{
  "n_layer": 14,
  "d_model": 320,
  "n_head": 5,
  "n_kv_head": 5,
  "head_dim": 64,
  "d_mlp": 832,
  "vocab_size": 14193,
  "activation": "swiglu",
  "norm": "rmsnorm",
  "norm_place": "pre",
  "norm_eps": 1e-05,
  "positions": "rope",
  "rope_base": 10000.0,
  "rope_fraction": 1.0,
  "qk_norm": true,
  "attn_scale": 0.125,
  "bias": "none",
  "tie_embeddings": false,
  "parallel_block": false,
  "extras": ["capped logits"],
  "init": "uniform",
  "init_std_qkv": 0.0312,
  "init_std_o": 0.0387,
  "init_std_up": 0.0446,
  "init_std_down": 0.0446,
  "optimizer": "muon_variant",
  "lr": 0.0101,
  "beta1": 0.95,
  "weight_decay": 0.0,
  "lr_head": 0.00535,
  "warmup_steps": 0,
  "schedule": "wsd",
  "decay_fraction": 1.0,
  "decay_shape": "linear",
  "final_lr_fraction": 0.0,
  "batch_tokens": 65536,
  "seq_len": 256,
  "doc_mask": true,
  "train_tokens": 648800000,
  "steps": 9900,
  "dataset": "wikipedia_en"
}
Each number is 200 + 40 x the weight over its row's rms, rounded and kept within 0 to 999. Layers, rows and columns count from 0. The size before them is the row's rms in percent of the matrix's.

# layer 5 MLP down, 320x832, rms 0.0446, rows 0-99, columns 512-543
097,254,270,111,217,195,200,161,185,203,198,232,173,223,118,177,204,194,216,217,132,219,168,166,233,204,245,153,280,150,206,263,171
095,204,243,162,174,176,190,237,145,258,168,157,245,205,219,210,187,166,203,219,241,217,153,210,201,210,214,228,151,249,268,246,89
093,238,130,210,198,233,148,145,120,186,171,255,216,188,178,213,144,188,244,213,229,173,215,164,227,242,116,194,189,237,239,203,214
105,222,166,197,218,194,209,172,212,269,193,209,212,227,183,267,162,217,188,208,197,181,239,227,203,163,240,161,161,193,161,209,202
101,257,218,252,236,215,253,133,181,181,195,240,223,247,179,194,187,251,147,297,204,179,203,222,191,190,211,253,205,205,212,198,232
100,167,146,197,149,208,162,221,172,180,180,177,293,192,278,198,190,172,257,234,260,199,171,217,186,196,189,181,172,176,206,255,191
093,244,129,186,184,184,224,213,171,226,148,154,272,226,171,121,138,179,87,225,161,185,240,167,166,296,244,153,218,187,119,219,162
103,251,275,171,133,190,130,188,110,201,231,182,239,231,195,236,189,273,179,196,242,189,189,200,149,206,239,179,258,199,166,139,215
099,210,169,199,230,260,110,221,252,195,203,247,164,197,152,251,260,225,168,164,191,175,242,160,204,190,285,241,250,168,241,171,179
102,205,211,161,197,252,234,228,204,218,195,181,236,167,221,205,167,222,157,194,128,249,258,224,261,189,219,184,281,198,192,204,144
106,159,222,188,258,257,241,226,190,180,210,190,225,197,222,124,235,233,222,228,204,115,253,254,213,209,236,169,155,191,210,208,133
097,199,188,221,155,146,245,274,195,166,212,134,141,113,203,228,116,268,180,223,208,183,201,179,187,158,256,176,236,162,284,177,129
103,159,223,206,258,237,165,211,179,140,234,215,182,145,232,230,239,218,223,146,181,174,161,154,194,149,181,218,228,172,161,218,186
094,179,234,148,272,238,236,179,196,176,224,219,189,271,231,143,152,197,254,201,215,257,132,205,218,187,216,212,207,143,234,167,173
103,204,177,193,196,166,216,227,219,247,170,172,194,268,236,230,176,217,243,205,241,241,221,113,180,163,219,217,219,192,222,219,144
105,187,244,205,185,252,214,203,152,218,191,280,172,165,224,226,147,134,129,182,211,145,225,201,295,227,209,165,220,222,205,242,172
102,197,206,215,111,223,225,212,162,167,167,112,203,181,187,218,241,171,236,266,239,139,223,221,193,209,164,144,261,273,212,207,195
095,153,97,135,165,213,238,249,183,220,148,212,123,161,170,213,203,170,190,186,210,237,181,105,245,176,198,194,139,180,263,227,173
101,180,169,229,153,271,169,134,177,269,207,174,145,136,181,81,209,201,160,160,230,192,224,200,278,225,218,187,322,124,193,179,193
102,202,202,221,165,195,153,235,182,183,164,217,161,183,223,223,251,213,160,187,237,228,195,171,250,183,166,197,146,192,160,111,183
096,160,178,174,219,166,195,208,221,212,206,140,171,187,208,162,177,163,167,211,213,224,263,181,132,253,122,217,220,163,171,240,187
098,226,252,200,156,148,99,141,151,232,242,261,200,181,222,213,126,205,238,230,169,203,208,222,215,151,195,213,204,169,211,143,205
097,215,262,259,228,169,143,251,223,254,208,193,243,212,242,214,218,208,175,171,231,191,188,238,219,301,196,243,215,255,296,198,240
102,224,178,127,170,213,182,141,225,207,178,208,181,156,238,153,200,184,282,234,158,148,174,228,132,261,187,198,213,154,205,207,239
098,263,263,181,217,215,276,216,142,167,234,210,199,161,244,236,225,254,219,175,265,212,193,237,203,191,211,263,172,164,244,161,232
101,235,163,215,189,224,188,185,206,149,233,139,192,165,138,229,239,182,217,220,228,255,312,201,227,248,238,218,149,206,171,221,233
099,179,170,142,132,180,180,202,260,208,192,247,212,208,257,176,145,175,188,157,209,175,173,169,187,175,87,193,216,162,170,227,186
107,178,147,130,201,161,170,224,160,202,177,208,155,192,224,193,248,188,204,126,226,256,191,208,130,255,235,182,233,158,177,244,189
095,170,222,169,248,218,226,105,199,254,256,186,183,144,224,214,229,230,197,153,267,180,165,175,200,221,254,225,248,217,204,191,252
096,219,248,195,225,217,182,225,225,235,175,196,185,283,219,182,184,248,194,190,197,171,239,195,177,203,82,250,209,150,130,194,259
101,128,159,162,223,169,165,191,196,199,247,181,131,81,186,160,283,125,190,209,133,210,166,235,271,183,160,185,151,161,257,206,235
102,185,107,189,209,194,258,178,243,188,170,166,167,250,257,210,155,188,186,231,238,153,182,150,250,210,168,234,132,165,172,164,257
099,239,201,134,247,188,160,194,179,170,134,274,224,189,232,190,204,175,162,181,172,178,241,197,190,201,219,210,166,213,188,199,247
092,226,163,177,249,168,207,220,204,248,190,263,189,167,191,161,178,148,169,85,231,172,179,261,189,293,175,215,205,201,201,184,196
102,198,231,106,236,264,250,227,262,214,293,265,265,191,164,249,221,153,181,200,218,124,63,179,122,164,258,226,193,236,269,206,184
104,212,151,176,273,242,179,163,167,174,209,184,183,171,210,170,145,134,172,219,140,207,208,105,179,233,234,116,265,169,183,238,160
094,211,184,186,213,194,194,338,197,244,256,220,220,207,204,163,239,189,206,207,157,252,242,201,199,176,219,174,224,152,193,181,188
102,183,230,180,172,178,226,204,175,167,132,206,168,208,212,218,155,223,181,166,189,174,181,214,184,203,186,180,222,234,193,230,227
103,164,171,179,227,197,170,230,267,204,205,174,238,173,176,149,273,146,171,195,222,196,191,215,189,223,191,222,221,189,209,174,207
100,211,267,228,228,211,224,221,223,181,141,223,171,221,245,225,159,206,186,208,233,232,162,208,244,217,232,252,264,185,223,170,183
100,201,183,234,192,180,174,191,147,259,252,249,236,237,134,260,155,180,271,198,226,169,274,205,208,202,130,276,192,181,219,223,206
095,224,157,227,208,188,158,181,95,160,240,175,153,276,197,177,182,159,224,179,237,195,200,229,203,192,181,252,168,186,206,166,171
103,248,183,86,210,225,185,209,159,187,186,110,199,257,158,197,160,200,170,154,120,251,178,178,233,183,188,175,195,124,274,183,213
111,211,114,182,193,183,158,158,171,169,228,179,295,157,116,166,181,208,222,163,284,187,204,160,113,207,253,216,128,248,235,173,163
095,195,105,239,109,219,192,212,260,197,193,180,336,231,192,285,215,167,246,174,228,170,211,211,169,185,170,208,228,224,266,189,227
103,204,134,283,166,117,223,180,191,201,193,198,151,161,256,181,192,183,200,238,177,202,248,176,166,121,176,224,220,219,184,183,202
098,225,229,254,87,190,272,264,199,210,259,150,156,171,164,186,183,194,197,247,179,218,247,192,203,136,259,234,222,257,168,199,257
106,175,111,193,254,226,181,179,133,194,291,226,228,169,242,193,167,276,257,140,256,218,212,204,174,199,243,165,152,236,249,239,205
104,236,235,213,132,243,210,241,146,160,171,187,260,138,242,238,295,178,184,192,239,194,165,205,168,194,182,228,199,166,210,176,129
098,123,263,270,228,230,183,236,166,166,227,179,156,178,164,221,267,179,185,225,227,267,181,206,180,169,153,190,192,188,131,253,154
103,173,239,235,123,272,205,190,200,204,150,163,258,224,208,245,221,224,188,204,228,219,244,275,176,164,168,131,205,169,201,236,200
098,213,167,289,191,194,157,244,218,181,244,187,101,148,156,223,184,187,135,166,307,237,151,249,190,167,231,172,207,254,89,157,285
098,207,209,171,202,253,190,204,233,222,230,106,117,191,285,210,272,236,199,194,113,211,204,174,150,160,182,205,199,224,227,231,217
098,188,153,249,174,95,269,218,183,249,134,162,212,191,220,209,192,224,211,182,226,140,167,269,200,163,229,229,183,188,100,225,148
104,200,201,166,232,255,174,170,263,264,208,183,147,213,210,173,210,184,120,187,207,237,196,183,229,232,156,110,212,343,256,110,219
108,186,206,238,276,129,206,289,174,212,240,183,230,161,220,174,164,174,211,82,182,232,255,165,177,183,175,218,154,215,272,218,177
099,238,250,122,204,303,146,150,188,195,174,184,175,210,247,199,276,218,199,235,183,163,133,217,151,151,250,222,189,255,173,224,186
103,148,246,280,163,265,130,319,193,191,139,152,168,120,199,263,226,139,161,168,196,184,197,244,135,196,150,173,184,208,269,193,212
103,261,132,252,233,204,187,292,207,114,207,193,188,230,171,247,198,179,218,257,222,226,183,205,162,242,148,229,300,189,151,168,249
094,190,228,199,161,168,262,147,221,159,179,237,165,235,253,192,203,266,180,241,213,238,257,176,218,239,275,206,266,225,175,217,129
100,251,162,165,269,190,214,253,160,220,215,149,232,211,199,196,167,150,264,286,172,240,150,220,180,257,136,195,215,183,175,121,113
093,249,256,128,179,232,161,197,131,190,208,173,246,162,215,175,149,174,186,239,262,161,235,207,104,223,148,210,169,193,151,165,215
094,250,191,125,182,140,196,248,175,242,271,253,268,273,233,232,228,161,179,235,184,214,179,218,114,136,164,163,219,253,222,151,257
100,120,237,221,174,266,144,242,212,190,173,286,158,230,200,165,222,144,186,177,200,168,158,145,246,284,215,183,259,160,150,270,253
099,130,216,250,124,255,152,195,261,237,205,270,104,115,191,218,194,184,168,241,164,226,204,193,238,240,167,253,169,247,202,154,220
096,194,150,250,218,194,161,179,132,240,172,126,190,165,185,137,205,131,196,197,225,263,205,144,238,181,197,182,268,187,217,242,135
097,141,207,216,168,276,177,320,281,225,190,232,154,233,134,163,207,139,147,170,218,226,216,98,170,156,235,172,224,235,215,169,86
102,198,191,222,199,129,205,145,170,163,229,132,238,223,130,261,231,247,82,173,199,169,275,197,71,190,230,177,241,129,191,213,193
103,276,163,199,217,121,141,204,201,206,149,206,154,152,216,177,163,182,163,209,237,152,260,164,222,198,286,210,194,241,288,172,140
107,147,172,172,223,240,209,241,209,298,170,123,177,206,208,235,230,180,192,173,204,229,165,268,200,184,167,244,195,181,163,268,230
093,186,172,236,248,240,184,214,217,143,243,148,152,174,87,238,246,194,176,179,170,234,259,204,294,225,126,184,203,246,251,232,213
100,190,267,154,202,264,242,77,167,127,117,177,222,169,221,247,167,167,193,183,140,132,137,151,144,175,190,293,179,229,176,298,244
101,220,153,246,158,243,199,207,262,216,169,193,169,232,190,220,194,246,168,239,181,161,243,255,151,149,219,248,198,183,170,219,184
099,124,142,194,205,191,190,166,208,283,230,178,179,152,140,250,190,172,180,239,165,189,204,284,238,182,223,213,293,147,205,198,204
101,203,152,201,179,247,208,218,274,174,203,153,184,163,200,218,195,240,188,193,217,170,240,226,191,184,262,219,223,234,211,153,205
098,268,258,207,204,250,132,190,219,230,182,200,238,170,193,189,194,232,105,180,189,202,147,218,242,198,161,201,209,179,214,139,278
102,187,156,212,166,181,183,226,219,169,190,232,166,261,225,164,264,188,185,220,381,260,170,178,197,241,229,171,217,183,248,280,137
094,210,183,195,195,236,216,185,221,199,230,224,246,155,201,204,174,244,148,253,207,284,211,247,194,211,263,215,210,173,185,199,208
099,270,175,231,152,230,207,130,251,244,108,218,258,194,260,224,190,176,209,256,215,134,170,190,262,147,220,223,194,235,208,152,203
103,174,233,202,185,225,168,177,245,252,255,204,223,212,135,239,98,236,221,208,136,197,130,246,207,168,169,241,148,204,212,233,232
108,146,239,105,169,243,227,140,200,206,160,187,173,218,250,227,241,271,222,241,180,209,225,260,200,182,181,238,187,158,252,215,180
090,246,187,128,183,145,236,238,188,251,174,131,207,189,233,185,209,153,167,262,143,143,110,170,191,186,194,230,212,176,201,138,175
099,205,160,264,214,253,262,235,138,92,191,161,223,216,250,211,277,213,226,176,197,159,199,185,247,179,213,183,171,118,229,228,139
099,149,178,166,172,230,207,162,227,211,178,178,101,182,143,270,190,236,201,174,199,176,266,146,254,85,208,177,257,172,224,128,225
092,196,189,206,128,195,170,151,170,186,246,178,206,218,223,173,209,179,220,129,181,220,142,256,140,231,181,231,201,171,182,151,266
097,150,217,234,137,182,193,256,237,214,181,183,188,179,207,241,201,182,132,229,256,214,181,184,203,257,223,228,213,171,206,185,185
092,216,165,225,194,233,261,249,231,283,208,136,255,189,191,182,273,168,215,128,200,206,236,235,252,165,196,176,163,132,203,273,195
112,238,125,135,251,234,189,94,227,201,163,142,182,268,200,173,202,215,208,217,183,252,232,204,204,163,216,222,176,152,212,220,170
099,174,204,233,248,202,152,185,200,259,268,198,206,231,243,209,248,269,164,232,243,177,230,197,259,273,148,239,134,150,221,274,161
097,186,262,190,182,229,223,86,124,192,261,191,187,185,175,218,168,317,246,180,234,238,173,218,98,160,232,335,169,214,196,224,240
105,226,160,202,234,214,188,264,166,212,236,112,274,236,204,250,218,235,233,180,199,172,165,318,116,240,222,250,180,238,164,211,250
100,176,197,200,239,186,209,190,172,198,199,181,190,179,146,265,211,127,249,157,236,235,152,156,195,186,168,246,243,247,230,151,202
101,113,171,181,249,139,179,187,181,186,196,183,229,193,172,158,220,217,214,210,123,225,243,203,266,245,246,185,190,80,109,235,205
092,150,245,191,168,189,153,283,274,210,219,115,180,149,205,173,181,147,207,174,185,159,214,211,160,214,158,156,229,197,256,218,188
102,219,219,163,168,157,233,128,225,173,190,123,207,195,210,197,210,175,209,178,191,195,213,207,172,144,263,198,239,208,134,203,170
097,219,225,170,170,150,214,200,241,121,214,181,202,248,209,134,162,249,132,264,190,177,176,260,180,253,240,153,200,219,161,186,224
096,197,202,180,284,188,195,259,242,172,80,191,110,226,239,219,190,143,266,259,151,214,215,177,282,241,186,203,140,152,221,160,211
101,191,197,250,184,141,229,212,187,108,206,202,321,156,179,162,245,183,194,204,211,147,232,201,235,198,265,120,206,148,276,220,194
097,240,172,227,284,205,222,224,178,317,105,162,221,235,123,284,252,197,245,186,161,202,238,136,147,216,129,217,242,252,244,145,153
093,169,159,203,178,175,206,199,178,174,178,256,213,168,104,186,226,193,235,138,184,157,139,237,132,155,219,242,146,255,231,203,245